Each number is 50 + 12 x the weight over its row's rms, rounded and kept within 0 to 99. Layers, rows and columns count from 0. The size before them is the row's rms in percent of the matrix's.

# layer 4 MLP down (transposed), 2048x512, rms 0.0912, rows 1395-1501, columns 384-415
099:64 63 56 29 59 44 45 66 52 60 74 60 44 52 37 57 58 70 49 34 52 42 41 77 51 28 50 81 63 46 54 62
098:54 62 64 37 66 65 55 42 69 51 48 56 46 37 59 46 51 50 72 52 57 64 75 48 60 47 53 61 58 57 56 53
103:57 41 36 51 41 51 63 51 24 47 54 31 47 70 56 61 72 61 35 43 50 36 51 61 48 48 44 39 33 67 49 41
089:52 60 59 53 38 49 46 62 69 76 54 49 67 55 54 55 42 77 40 49 52 52 76 45 49 68 48 59 47 58 59 66
096:46 60 59 55 39 73 71 54 60 55 31 49 57 47 31 65 29 40 43 74 57 43 34 63 40 70 59 54 45 66 45 69
091:44 44 66 66 45 61 20 55 46 45 60 38 72 42 59 36 41 54 42 57 69 43 36 62 64 63 53 51 42 62 43 57
095:48 50 39 47 54 49 52 65 54 45 78 46 40 26 62 71 61 30 19 54 60 47 45 31 49 70 25 47 37 50 37 62
100:37 44 51 42 48 48 72 48 38 67 45 66 52 50 56 54 58 59 53 36 67 73 64 59 43 41 68 51 57 64 32 46
103:57 42 37 50 50 56 42 52 41 58 49 53 52 61 31 41 76 36 46 81 59 40 66 28 55 54 38 39 53 59 70 64
087:58 28 46 69 62 55 69 41 68 45 42 39 22 53 41 44 60 61 46 44 50 38 63 52 70 63 84 65 48 24 53 62
105:73 54 54 68 65 34 51 40 36 38 47 48 51 47 47 51 44 57 44 22 16 29 46 69 60 54 40 63 35 52 54 69
097:59 66 49 56 44 21 51 48 68 46 49 46 60 53 46 52 49 67 45 57 35 36 09 35 35 55 39 54 68 40 57 52
082:67 48 42 59 52 43 42 57 53 43 40 62 70 45 47 62 56 50 46 61 63 50 53 39 40 45 29 58 49 48 44 63
105:56 47 28 41 66 28 53 51 35 33 52 36 29 52 48 29 59 41 49 73 49 34 51 40 47 54 45 65 31 64 43 56
100:58 59 45 57 54 60 52 36 61 54 55 43 50 43 20 63 40 59 56 54 54 49 54 74 40 63 50 62 62 57 62 50
101:59 47 52 55 59 48 41 51 55 64 34 48 56 49 66 40 75 63 50 31 52 46 53 61 50 54 52 35 49 57 49 47
091:57 41 46 43 44 27 51 61 62 52 53 75 71 41 58 57 47 61 58 45 54 37 70 42 66 56 51 45 57 42 45 61
103:46 40 46 54 47 38 49 45 44 71 52 41 46 41 63 37 48 54 54 37 43 53 48 65 55 63 54 50 47 55 48 57
090:46 44 47 35 46 50 57 38 62 56 59 48 50 31 47 71 54 46 53 50 43 58 34 39 51 63 70 54 53 45 66 41
112:45 56 42 53 74 48 50 51 46 54 40 61 73 48 52 57 58 54 47 63 45 44 40 23 70 42 47 40 50 43 41 51
106:39 58 52 62 50 48 46 53 46 33 59 43 55 59 53 50 52 42 58 54 61 38 60 51 54 51 68 33 65 51 60 38
102:61 51 34 46 61 59 64 49 39 43 41 58 49 31 51 82 33 50 35 78 41 56 44 53 60 62 54 47 38 65 39 69
106:22 78 59 64 67 66 49 52 26 41 43 42 43 32 53 25 49 63 48 50 34 56 40 48 48 45 66 36 47 30 40 40
101:62 56 44 74 58 52 33 64 47 49 21 42 47 52 62 54 48 72 67 69 60 39 39 58 54 47 52 40 59 73 41 49
096:72 59 65 58 51 42 56 46 29 41 49 63 40 53 28 56 64 55 43 67 24 42 54 61 43 64 39 44 55 34 56 67
098:62 70 60 70 36 52 54 43 51 44 44 48 30 48 48 53 43 69 61 65 47 38 35 53 61 55 56 44 45 68 48 46
089:37 33 52 33 51 58 51 59 51 42 45 57 42 37 38 46 59 46 57 50 39 37 32 31 48 53 48 43 46 44 58 55
096:67 66 39 56 62 36 13 51 42 42 40 49 62 26 52 72 65 55 53 57 34 61 50 63 39 65 72 52 45 56 50 53
103:50 60 58 64 40 64 45 71 43 26 54 68 48 35 49 43 63 61 66 47 56 50 47 56 79 42 25 50 63 47 60 40
091:70 52 38 65 64 64 52 46 51 56 64 39 52 47 58 63 52 54 59 43 55 40 60 53 61 56 39 58 46 43 45 43
100:52 66 63 43 54 65 64 49 64 46 59 58 59 46 66 48 50 19 51 66 57 75 42 58 55 45 33 56 47 37 66 34
099:32 44 60 35 55 38 71 46 45 59 53 65 53 37 73 40 56 59 39 73 58 57 57 43 25 47 54 63 38 42 48 36
095:33 21 61 41 41 83 49 65 48 63 57 54 36 47 53 49 62 60 48 31 53 57 37 62 34 58 42 53 55 63 27 32
102:49 44 63 43 60 22 47 54 47 52 36 39 58 44 52 38 50 53 45 46 43 29 62 53 37 34 38 53 55 56 38 60
106:51 50 37 68 48 52 37 42 59 40 23 53 46 54 29 42 59 54 58 58 45 36 57 30 64 59 48 62 36 68 61 51
102:63 49 56 54 58 55 45 53 60 49 48 53 58 62 44 38 53 47 41 54 40 52 29 48 47 60 54 70 59 40 33 72
093:55 54 48 54 24 43 53 68 37 33 59 46 67 57 53 32 42 45 43 37 60 48 53 51 43 44 61 79 45 58 47 56
107:57 61 42 58 34 52 62 20 20 39 50 56 54 30 47 37 42 58 70 45 44 42 73 80 45 46 47 51 47 53 39 68
101:42 42 39 46 46 50 62 56 53 55 54 70 65 65 50 58 54 31 48 34 68 65 46 50 44 34 45 42 31 55 55 46
105:62 41 50 54 65 57 46 43 53 61 65 43 47 46 33 53 54 54 60 31 46 68 36 41 32 53 49 34 42 60 67 58
094:49 24 42 49 47 39 59 57 46 53 32 51 46 74 56 57 58 75 47 44 27 39 64 42 59 65 59 36 45 40 52 45
098:48 49 55 55 47 55 55 68 56 44 43 42 42 26 32 43 54 50 55 26 44 58 49 24 66 52 55 54 57 50 58 71
101:44 51 49 49 63 55 67 55 54 68 80 55 61 49 43 54 34 51 64 38 45 70 47 50 61 54 54 53 62 37 40 58
096:52 54 37 50 21 64 67 30 36 29 57 56 44 35 66 45 40 49 58 57 62 46 60 63 38 59 53 50 42 47 72 66
105:41 57 71 40 28 57 26 62 53 51 56 63 52 44 68 32 36 48 59 45 45 25 43 32 28 52 47 57 74 67 58 30
104:59 43 34 50 50 50 34 40 51 29 46 63 59 48 47 59 34 71 47 56 67 48 73 42 55 45 54 47 60 58 45 45
104:51 55 48 39 48 42 58 40 43 57 55 56 21 51 55 64 63 46 35 77 76 51 51 67 51 28 49 48 51 51 38 30
095:56 39 30 38 55 53 49 67 70 60 49 46 37 53 47 56 35 62 46 41 38 52 36 35 71 42 55 37 43 23 47 37
108:53 54 37 36 68 45 34 58 53 56 41 71 56 49 38 42 58 42 58 44 55 63 46 52 44 63 56 54 59 29 38 48
103:41 70 46 53 36 66 59 45 48 54 40 62 58 33 51 54 54 60 53 54 39 86 62 30 50 71 53 54 37 64 31 57
101:50 59 53 49 57 47 62 58 64 44 31 55 64 38 59 63 37 49 34 30 39 35 53 44 16 27 57 45 53 42 51 61
096:53 55 50 49 56 47 46 44 50 38 42 57 54 34 68 79 61 52 39 44 60 41 34 39 57 48 47 45 46 55 61 60
102:66 52 44 57 58 38 54 45 64 54 32 57 60 50 52 37 60 40 54 56 50 36 36 56 50 41 36 46 61 56 32 60
104:49 63 54 64 49 46 51 72 23 51 54 45 40 51 51 46 65 53 56 49 63 62 51 31 46 52 38 61 58 49 45 48
108:44 51 44 65 39 47 68 56 66 35 57 54 47 45 41 64 43 76 66 66 44 37 66 42 60 32 34 64 52 64 55 43
104:52 38 53 53 38 44 39 57 65 43 25 60 33 71 34 49 41 42 64 51 50 55 50 37 65 49 48 58 45 57 35 45
085:50 39 54 65 48 75 45 34 39 52 67 61 58 47 43 39 42 49 42 59 42 47 54 54 28 40 74 61 23 66 36 45
105:40 46 50 42 52 54 53 63 68 59 34 72 51 51 44 50 70 54 48 35 42 59 51 59 35 49 49 64 64 69 49 27
102:30 68 44 51 53 40 54 40 55 56 61 62 33 46 52 26 54 35 66 55 36 69 59 43 48 38 42 38 63 60 29 46
100:58 77 42 26 53 50 54 45 39 43 63 40 59 53 45 50 40 37 51 39 58 66 63 37 49 66 41 48 64 45 54 58
106:54 46 61 36 51 41 44 77 49 31 54 50 65 35 40 50 57 52 58 38 35 38 32 36 39 62 29 50 33 45 43 44
098:53 50 42 47 50 44 44 69 60 58 59 64 48 74 53 46 60 34 48 41 43 43 20 38 47 53 45 48 48 23 65 50
097:55 26 35 59 60 54 47 46 64 54 41 56 45 57 49 50 43 65 61 38 37 43 63 40 64 35 48 47 44 47 75 51
109:28 62 44 61 41 39 30 45 40 36 55 49 43 57 37 53 66 44 65 71 23 15 44 83 56 52 37 61 33 50 68 55
106:36 57 41 52 44 53 24 31 58 47 64 39 48 73 55 41 45 54 46 41 56 54 52 59 30 62 58 45 76 57 65 54
098:49 53 52 38 39 54 51 53 68 41 56 44 56 40 38 53 62 61 41 62 49 51 31 20 47 54 33 51 37 54 48 38
102:29 40 44 57 46 57 57 57 63 41 62 40 43 46 52 60 45 61 47 39 42 30 59 42 51 40 47 47 42 54 37 46
094:58 40 43 53 69 26 65 70 56 58 40 57 76 44 59 68 55 50 56 58 44 45 40 63 72 56 50 41 55 41 40 41
108:65 71 45 55 59 31 20 53 48 60 44 65 59 24 38 23 57 44 52 39 69 64 61 41 60 45 68 32 59 59 42 50
092:60 43 47 48 65 61 71 38 38 53 49 56 67 44 65 66 49 55 57 70 60 39 68 52 51 43 52 35 69 59 25 43
110:70 47 34 47 49 65 43 59 54 61 47 40 46 69 25 73 61 60 43 49 76 43 61 52 41 46 52 67 54 41 37 45
102:59 59 78 51 47 30 69 28 59 38 56 48 43 47 46 53 44 45 48 53 41 48 46 56 30 40 38 54 57 38 45 44
106:56 42 45 66 59 39 50 56 52 40 41 40 59 36 44 52 25 44 60 40 54 44 58 59 50 49 48 51 37 51 49 69
109:41 48 52 62 41 52 50 59 56 63 36 37 41 42 57 39 53 55 52 79 31 67 44 44 64 44 61 54 43 45 49 31
088:56 38 41 53 39 51 50 27 49 52 47 51 57 32 56 29 46 52 30 65 54 52 41 50 54 47 50 44 55 45 45 54
108:40 45 47 65 60 47 58 59 50 49 51 55 51 50 43 53 53 28 47 64 56 30 35 51 60 58 43 39 46 69 58 51
104:47 42 63 46 43 48 41 43 43 53 55 57 46 45 52 22 34 29 44 41 60 49 54 39 57 39 52 34 53 57 34 50
100:29 57 48 42 52 50 53 53 60 52 51 52 57 65 43 50 55 42 46 52 17 43 32 57 45 50 48 33 57 45 41 49
092:45 64 56 51 54 53 27 47 39 27 48 43 42 52 65 70 52 61 38 52 62 52 57 44 48 52 19 46 49 57 49 65
102:53 48 63 50 46 43 39 84 52 66 52 52 40 46 68 68 60 63 43 63 45 53 36 62 47 55 57 44 60 43 36 49
087:52 61 40 48 51 59 53 16 49 60 78 45 35 41 56 35 43 52 52 39 50 41 42 36 41 45 63 55 59 51 44 60
102:41 55 49 59 31 28 51 59 53 47 41 45 40 37 49 44 29 48 60 62 53 43 51 76 36 42 40 49 51 50 55 48
098:55 32 56 68 46 59 54 72 66 67 55 45 49 61 39 53 28 40 65 38 69 65 60 36 48 46 51 61 24 38 55 46
109:40 71 63 71 84 47 61 29 48 52 89 39 64 71 44 25 42 40 46 63 55 53 54 56 62 48 17 39 60 43 40 64
104:57 68 57 50 65 28 65 51 46 65 57 51 61 17 62 46 46 51 33 41 44 43 48 34 39 55 49 69 37 65 33 74
107:44 33 60 57 59 58 43 40 40 38 53 53 59 53 43 56 50 67 43 49 52 55 65 47 47 53 53 52 61 28 61 52
098:68 58 46 66 47 50 66 54 62 33 41 60 36 53 38 65 49 46 57 44 57 52 63 54 56 41 47 53 50 20 64 57
105:44 66 47 67 65 46 88 50 53 63 58 41 46 61 59 47 45 40 67 53 40 61 44 50 46 56 51 35 62 46 65 51
101:61 39 43 61 51 57 47 62 69 49 32 56 52 55 52 57 46 36 51 43 50 29 63 69 44 40 43 55 55 49 40 55
100:42 63 44 58 59 45 46 37 46 55 70 20 25 51 47 57 48 48 46 67 40 53 54 25 58 73 48 55 54 45 64 48
096:37 65 58 53 67 64 51 58 49 46 43 43 48 63 50 46 49 45 50 65 73 55 69 46 63 43 75 38 49 52 50 49
100:47 46 81 49 57 73 58 65 27 47 46 21 67 60 61 63 55 25 70 79 31 32 64 45 49 63 54 59 53 56 50 53
107:61 45 66 37 41 34 49 36 69 41 53 30 41 51 59 29 59 46 65 57 72 67 53 45 50 52 34 75 52 42 62 52
106:42 48 45 37 53 44 56 51 46 44 65 51 46 44 63 39 44 57 57 61 71 42 47 52 38 54 53 42 68 59 37 35
092:49 35 47 58 34 68 41 56 54 50 60 46 27 41 50 54 43 55 52 58 52 69 58 65 52 64 25 60 61 34 37 58
094:74 39 42 60 40 59 50 38 52 47 41 56 46 61 43 52 56 39 58 38 55 61 46 29 27 46 55 51 48 53 52 60
094:49 51 44 49 84 41 57 42 34 59 49 56 54 58 38 41 37 68 29 20 44 46 53 48 49 57 37 34 54 42 29 55
103:36 63 57 46 66 48 58 37 46 54 68 49 43 63 58 49 61 43 42 64 57 42 66 51 38 32 66 47 40 48 48 53
105:43 69 32 32 52 51 38 39 48 49 41 27 41 21 45 36 43 67 55 52 47 74 56 42 32 49 50 44 37 58 48 39
109:33 48 60 74 60 52 56 55 63 43 44 37 49 39 40 80 58 59 46 42 48 56 64 48 68 44 44 58 39 75 23 56
102:60 42 60 40 51 48 36 65 57 41 53 50 62 63 40 44 45 39 33 76 38 25 51 53 41 46 39 53 33 55 54 55
102:49 33 53 63 37 55 36 30 46 46 48 53 48 65 49 42 46 50 68 33 44 50 30 60 46 56 40 53 60 39 57 55
101:41 33 59 35 51 54 68 65 75 62 67 28 40 62 28 53 43 46 47 60 39 48 47 73 67 64 38 72 56 52 43 49
091:59 34 50 66 58 57 64 44 85 45 32 36 61 65 65 45 62 37 48 32 42 46 59 57 38 42 56 57 18 63 55 48
105:56 61 38 61 48 53 58 77 64 44 38 39 43 59 55 40 33 27 47 49 79 40 62 35 46 46 35 56 38 34 47 58
100:35 52 51 47 58 43 54 73 54 47 49 53 63 46 59 51 59 64 51 71 57 52 44 44 72 52 55 78 39 31 43 45
108:69 38 52 69 53 35 43 50 25 57 58 64 29 58 28 35 63 69 63 60 49 62 63 59 68 51 65 45 65 48 53 38
# layer 4 MLP up, 2048x512, rms 0.101, rows 1396-1502, columns 384-415
097:48 77 60 46 48 50 55 58 68 62 36 43 57 47 49 57 58 37 53 50 58 67 54 50 69 44 42 67 11 63 32 66
099:73 57 04 45 52 46 39 42 55 35 71 58 50 69 41 75 46 39 56 58 41 54 33 62 67 59 62 66 46 49 53 40
088:41 52 68 45 58 31 51 69 48 40 57 37 59 54 41 47 43 56 46 52 30 38 51 45 35 23 83 51 42 44 22 27
088:54 55 42 33 63 34 35 66 46 53 76 55 69 51 45 40 38 48 35 48 54 61 47 57 50 59 45 67 61 76 40 62
082:27 53 21 51 68 50 59 48 46 69 52 35 53 47 45 41 61 52 62 58 64 67 46 45 56 36 57 64 46 77 47 50
098:50 44 47 25 39 28 64 51 54 52 62 63 50 33 70 44 67 47 29 68 60 60 24 50 29 43 64 48 20 61 53 60
097:57 63 42 30 54 84 83 61 47 54 48 50 66 30 59 48 59 44 62 50 65 61 44 54 50 64 48 51 51 26 20 46
104:54 67 67 42 58 72 59 79 54 58 65 58 62 55 46 50 43 65 46 41 40 55 66 46 64 25 38 48 32 52 58 75
078:54 82 53 44 40 50 63 28 49 70 71 51 56 63 49 47 39 57 47 49 24 64 66 54 46 67 52 40 42 33 59 68
106:49 60 53 58 54 55 71 48 44 44 30 55 45 49 71 40 43 53 62 70 45 48 63 74 42 56 55 49 47 74 45 44
096:50 43 35 49 61 61 54 31 53 43 75 53 31 64 51 28 47 59 59 33 38 49 51 47 50 48 41 46 53 54 55 25
097:47 59 53 31 55 54 54 59 63 46 39 41 58 61 66 42 55 49 23 51 43 53 68 33 66 55 79 42 33 34 27 29
105:70 43 51 55 46 48 60 18 37 61 22 45 56 63 52 38 65 51 58 60 50 53 85 41 44 54 59 67 62 31 51 49
100:55 50 53 60 44 52 52 65 51 44 30 48 44 29 27 51 71 65 37 44 59 53 32 56 46 68 39 59 48 31 59 40
103:66 49 76 51 54 39 40 54 59 39 38 69 50 66 58 68 81 46 49 48 56 36 38 47 54 36 51 48 61 69 37 54
088:61 48 49 45 64 45 51 47 64 37 43 34 52 43 53 46 52 51 34 51 34 36 47 49 68 46 52 57 49 37 46 26
106:60 47 49 64 61 57 44 53 61 50 55 47 54 56 41 57 42 45 62 64 51 51 60 66 45 40 53 40 52 51 52 70
097:58 54 60 53 40 42 68 68 45 53 84 50 62 33 36 48 59 34 43 60 43 40 57 37 55 54 34 69 53 56 59 55
110:53 59 61 61 42 47 69 67 43 69 67 54 38 61 40 38 44 58 47 63 49 35 47 35 39 57 33 67 46 43 54 54
101:47 45 41 42 21 56 47 29 48 42 47 61 85 73 42 54 54 54 43 40 54 65 53 56 44 31 68 61 44 32 51 24
103:57 56 50 49 42 47 40 45 32 34 42 67 39 47 67 58 57 61 53 63 46 47 38 65 36 69 41 48 51 47 52 47
116:43 60 24 39 36 66 35 31 39 47 41 24 41 43 53 44 55 52 55 40 31 51 38 47 59 53 49 65 48 21 68 46
101:40 48 34 65 71 51 72 31 53 53 41 33 53 48 58 42 39 58 45 59 54 43 37 46 61 46 74 39 58 32 39 48
092:64 52 59 53 41 43 72 72 30 17 22 61 69 39 42 59 54 62 43 48 46 48 57 61 36 42 58 30 61 34 36 44
099:52 44 50 57 66 41 49 49 50 33 60 57 54 64 45 27 66 34 42 40 40 53 58 52 55 57 56 39 63 53 61 67
097:55 62 41 31 40 36 54 50 62 34 43 53 49 56 37 52 55 53 48 50 46 53 40 59 75 60 58 56 39 55 47 60
101:40 54 47 56 59 44 27 37 55 62 29 36 37 60 53 41 67 52 51 45 48 51 47 56 39 52 46 47 52 51 44 54
105:57 48 48 32 58 41 53 72 38 53 55 38 65 50 45 42 49 56 30 65 39 56 44 53 49 44 64 56 32 51 51 45
093:52 64 41 38 62 38 44 53 59 54 69 42 72 52 52 44 46 56 47 55 43 81 59 54 71 58 29 48 24 72 49 30
108:31 57 48 50 62 59 33 57 70 46 41 43 69 60 61 40 59 49 44 70 59 80 51 49 54 45 49 30 61 47 42 48
092:49 60 62 53 58 64 34 47 53 54 50 53 71 48 42 38 49 36 49 64 37 39 51 45 56 14 83 69 65 39 28 60
094:49 44 76 30 50 38 47 48 49 45 52 59 60 36 36 60 73 49 66 82 49 62 56 40 56 57 55 55 43 36 53 56
103:54 42 51 41 35 40 65 53 43 54 46 26 70 67 70 55 43 34 75 57 51 49 40 62 60 51 39 74 67 58 44 54
112:46 47 56 50 62 47 14 64 69 43 36 54 41 48 33 51 69 49 51 54 69 58 54 33 35 56 51 68 51 45 40 65
099:66 54 51 37 34 46 48 58 45 62 34 46 68 70 50 57 61 22 29 42 34 74 46 61 49 54 46 60 67 44 27 58
095:35 56 54 24 19 58 60 69 49 34 60 45 51 38 68 54 52 28 46 46 59 69 38 57 41 40 55 67 36 33 64 36
109:26 52 47 46 61 51 56 34 23 69 47 43 68 58 33 75 41 57 51 73 58 67 76 67 67 66 50 51 67 43 66 53
103:49 53 52 45 49 36 74 38 70 44 47 49 53 46 52 47 39 70 56 56 53 58 52 61 45 52 53 61 48 68 33 58
108:42 59 60 37 43 46 35 24 64 51 37 45 47 64 65 46 49 45 65 33 38 49 52 60 23 28 63 37 21 50 59 47
081:44 49 45 47 37 43 61 74 53 64 43 73 41 50 59 44 55 43 48 55 54 46 50 42 52 48 57 59 56 56 34 34
095:33 37 74 55 65 48 45 53 31 55 57 40 33 55 48 43 64 44 57 28 33 46 61 60 76 44 67 71 50 48 58 48
106:31 41 57 37 73 48 44 54 31 51 44 46 47 29 40 51 32 46 64 29 64 61 57 45 56 52 54 39 49 33 53 54
095:39 43 50 45 44 40 46 49 52 43 61 36 63 62 46 34 45 45 47 84 25 62 44 41 40 57 55 83 47 67 74 58
107:62 46 46 54 27 70 40 45 65 48 62 49 74 40 52 50 23 48 62 71 47 32 49 47 47 31 61 47 59 46 44 28
103:63 60 59 50 53 68 45 38 56 45 48 48 67 64 50 75 66 47 45 52 52 58 61 50 24 54 39 42 43 49 60 68
105:46 50 37 30 58 43 52 44 15 53 57 66 56 26 41 41 42 31 37 74 28 71 19 56 44 39 54 60 45 57 57 51
095:25 48 45 39 48 24 61 51 47 48 48 45 59 39 44 62 36 61 34 81 53 58 47 65 59 52 65 43 34 60 49 52
096:61 65 41 66 46 49 55 61 49 27 52 57 56 44 31 58 55 45 64 54 46 32 65 52 51 62 46 47 64 58 59 56
101:55 32 65 37 49 54 48 81 34 52 29 58 78 53 44 60 53 43 44 58 48 61 45 39 28 62 52 41 54 50 47 32
096:69 44 41 28 54 63 63 44 36 43 36 49 35 58 28 67 61 58 68 43 48 49 47 40 49 64 46 51 48 73 42 57
097:62 64 50 33 57 37 57 42 38 45 39 49 41 25 41 53 67 41 52 45 50 73 20 39 66 60 60 72 54 27 53 48
107:48 32 53 61 33 33 63 28 55 28 51 66 53 55 48 52 50 50 69 62 43 45 56 46 54 28 42 54 81 49 53 46
104:55 45 50 43 34 53 41 50 45 65 60 65 74 46 82 55 82 53 53 50 45 45 49 61 33 56 59 48 45 58 38 61
112:40 58 65 53 52 37 27 51 48 47 53 48 52 52 64 42 50 66 51 58 24 31 67 49 46 55 40 52 48 54 65 49
098:53 51 60 60 67 14 45 27 53 64 71 57 54 50 61 60 49 58 47 55 61 51 58 39 63 54 55 54 54 48 39 55
070:36 57 48 63 59 56 35 50 49 44 69 44 44 37 65 56 52 52 27 77 55 53 65 62 56 39 53 59 32 51 58 36
099:42 60 55 25 59 57 65 58 62 52 38 53 70 61 47 44 59 36 43 31 72 57 41 42 22 39 50 49 66 61 41 50
109:40 52 63 47 53 38 53 61 55 56 41 50 57 34 37 30 46 57 29 49 46 58 50 64 36 66 62 64 45 36 37 69
097:51 39 38 54 37 59 51 44 43 61 42 56 31 29 53 46 35 57 64 38 77 77 63 53 31 47 34 82 43 77 46 51
102:59 48 52 45 50 38 52 62 37 39 24 36 55 61 54 41 56 56 45 67 47 56 40 50 45 65 42 63 61 50 49 51
098:71 58 53 57 31 59 36 55 47 37 67 53 42 53 59 41 46 22 53 52 42 39 55 46 42 46 36 54 54 38 52 61
097:41 38 47 53 59 60 30 57 40 52 46 59 65 67 32 63 60 49 58 34 53 38 76 56 64 25 49 45 25 52 57 46
116:43 59 46 40 51 57 41 41 61 52 55 51 59 51 26 74 35 32 42 68 44 49 44 63 54 50 40 54 37 58 38 54
103:38 43 32 56 45 28 61 49 56 53 53 64 37 63 44 45 41 66 42 66 67 48 51 52 50 55 35 46 51 35 48 67
098:45 44 46 47 49 53 36 52 50 44 33 61 47 42 43 37 76 46 40 44 34 66 43 48 47 59 33 63 46 39 52 53
097:39 53 59 67 28 58 52 49 51 44 44 55 57 51 52 53 46 84 55 40 49 55 47 75 43 47 30 34 44 46 25 54
100:55 72 52 43 57 37 50 70 35 36 48 45 41 56 47 42 69 37 51 36 65 62 47 48 52 53 60 51 38 53 58 43
107:50 44 42 38 22 35 57 45 43 77 69 39 60 45 66 52 78 46 63 48 36 44 47 46 51 62 39 43 36 48 72 62
092:48 39 43 40 83 36 60 50 48 42 59 46 47 45 60 45 40 57 28 46 41 54 43 52 42 43 60 57 45 67 51 36
105:68 43 30 55 51 53 48 66 53 65 47 38 50 53 47 31 65 22 46 44 52 38 46 72 50 30 44 52 40 56 48 48
097:56 79 51 39 27 38 75 61 47 54 49 44 61 61 49 49 68 42 64 73 60 66 25 53 53 59 51 64 28 30 55 51
105:09 57 48 52 45 57 36 20 40 41 46 44 55 52 59 56 71 60 46 55 41 55 47 43 38 41 45 51 33 63 51 53
113:38 40 74 43 17 47 70 46 30 46 34 38 53 32 48 33 45 43 54 70 28 63 56 50 37 46 55 83 41 52 60 48
083:47 53 22 48 53 50 25 55 51 43 50 80 50 54 68 71 49 59 22 69 57 57 56 35 50 44 37 56 52 62 39 63
113:37 66 50 58 68 34 70 62 31 24 45 66 39 37 63 48 45 57 33 62 71 51 51 63 36 50 67 48 28 41 51 36
101:55 58 59 58 58 42 55 46 50 41 67 39 62 58 44 36 46 40 44 05 38 45 41 40 57 41 57 70 42 78 25 51
102:35 52 62 44 57 38 71 58 40 31 57 53 54 39 57 63 42 44 43 45 53 52 62 64 59 52 37 66 62 63 49 48
095:45 55 41 45 65 49 49 68 54 39 43 44 57 52 64 66 93 47 22 23 39 57 54 33 57 49 35 57 51 59 50 45
105:43 66 62 49 54 61 59 57 32 45 36 64 20 48 60 41 55 56 39 70 51 66 62 50 43 50 44 51 55 40 35 71
088:54 47 64 62 38 60 38 45 57 79 61 51 63 39 65 45 47 36 39 46 48 53 53 49 58 52 44 68 48 59 61 55
102:44 51 49 85 41 53 44 39 57 52 47 51 50 53 65 67 46 55 39 37 30 17 60 58 52 50 57 38 55 42 48 46
101:51 49 49 50 54 59 47 43 51 39 30 37 55 42 41 33 29 76 51 37 49 55 63 57 54 71 46 53 40 49 52 57
113:51 54 51 59 78 57 40 51 31 55 46 61 77 55 33 53 40 38 52 81 53 55 51 68 34 27 49 28 40 67 45 40
104:73 84 42 55 36 30 38 57 47 36 66 47 56 62 49 62 58 62 33 49 27 23 33 59 45 53 49 63 46 77 35 62
108:60 53 35 62 40 43 58 58 63 49 39 36 39 37 50 54 26 56 44 53 53 46 63 39 51 68 59 40 34 37 63 41
100:49 76 58 66 52 39 54 56 51 24 53 47 62 62 52 38 51 57 58 51 61 58 56 60 56 54 63 49 55 57 53 43
109:52 64 53 61 66 37 54 58 55 57 60 47 48 33 58 28 77 46 35 48 47 33 42 55 22 64 40 65 29 56 44 27
103:55 44 49 58 47 56 27 55 64 48 54 64 59 37 41 54 50 31 58 46 48 49 39 55 23 52 55 66 50 42 32 44
106:28 51 32 61 65 32 63 52 39 46 41 39 56 50 58 33 74 60 47 62 44 67 41 62 55 54 45 53 29 52 49 46
091:54 37 59 51 48 68 57 61 17 32 52 46 49 42 56 47 42 36 52 61 50 25 49 35 74 29 47 36 61 68 41 50
100:60 31 58 68 46 41 37 52 49 52 37 45 33 44 30 51 41 22 29 53 37 73 79 58 47 46 32 53 38 67 67 38
106:44 78 62 29 35 39 45 40 68 30 27 56 52 57 63 45 49 72 53 49 54 49 56 44 45 53 78 68 70 44 59 55
102:46 55 47 65 50 35 53 58 57 49 50 52 52 48 37 30 31 47 51 62 47 51 30 37 58 66 48 47 57 59 53 65
096:49 59 54 51 36 51 68 66 52 50 63 30 40 37 39 63 51 38 50 71 53 50 82 40 54 50 52 50 39 51 28 68
089:42 63 29 37 41 52 49 18 34 68 48 58 46 44 38 51 15 53 40 49 51 44 52 45 50 63 60 30 48 65 76 51
099:54 51 28 45 72 65 57 44 44 60 39 64 40 50 53 38 57 22 47 58 45 52 45 31 62 47 46 53 51 60 54 46
109:61 36 51 55 59 51 56 61 56 39 57 44 47 64 35 50 72 43 38 57 53 52 54 49 42 61 50 46 32 49 45 46
107:36 48 41 60 52 66 31 47 48 49 43 48 47 52 49 74 55 62 50 31 52 54 46 36 58 60 62 54 33 62 37 54
110:57 33 50 35 50 44 57 46 65 64 55 46 60 24 44 75 48 65 44 57 36 44 41 59 27 49 35 53 59 66 31 51
108:54 53 60 42 38 47 60 71 34 36 51 30 63 58 57 44 42 59 47 39 41 70 41 64 46 29 63 76 27 42 26 49
103:70 56 36 35 37 55 51 42 41 56 58 45 31 42 45 62 54 64 48 63 48 37 38 46 76 68 46 79 58 26 50 60
098:48 55 60 58 51 64 66 56 55 70 40 75 39 42 27 59 49 39 66 60 57 40 36 57 39 51 59 47 46 44 40 51
099:65 25 62 50 50 77 58 44 51 43 57 48 47 57 61 35 45 44 28 12 52 68 53 49 34 63 66 50 37 43 38 50
106:38 74 49 52 66 52 42 53 44 40 23 52 64 49 56 47 57 32 57 62 38 47 58 61 44 42 64 63 38 70 54 43
106:35 53 65 47 37 41 48 62 53 44 46 71 64 45 39 49 72 41 62 56 53 53 52 68 43 61 58 52 30 26 48 55
107:61 32 50 69 32 36 55 51 37 58 52 59 67 37 52 32 53 63 41 56 42 43 31 45 73 61 46 44 51 52 56 55
095:61 36 56 31 51 40 29 42 25 34 52 47 42 44 70 31 40 66 48 53 42 63 36 49 53 58 44 48 54 70 48 68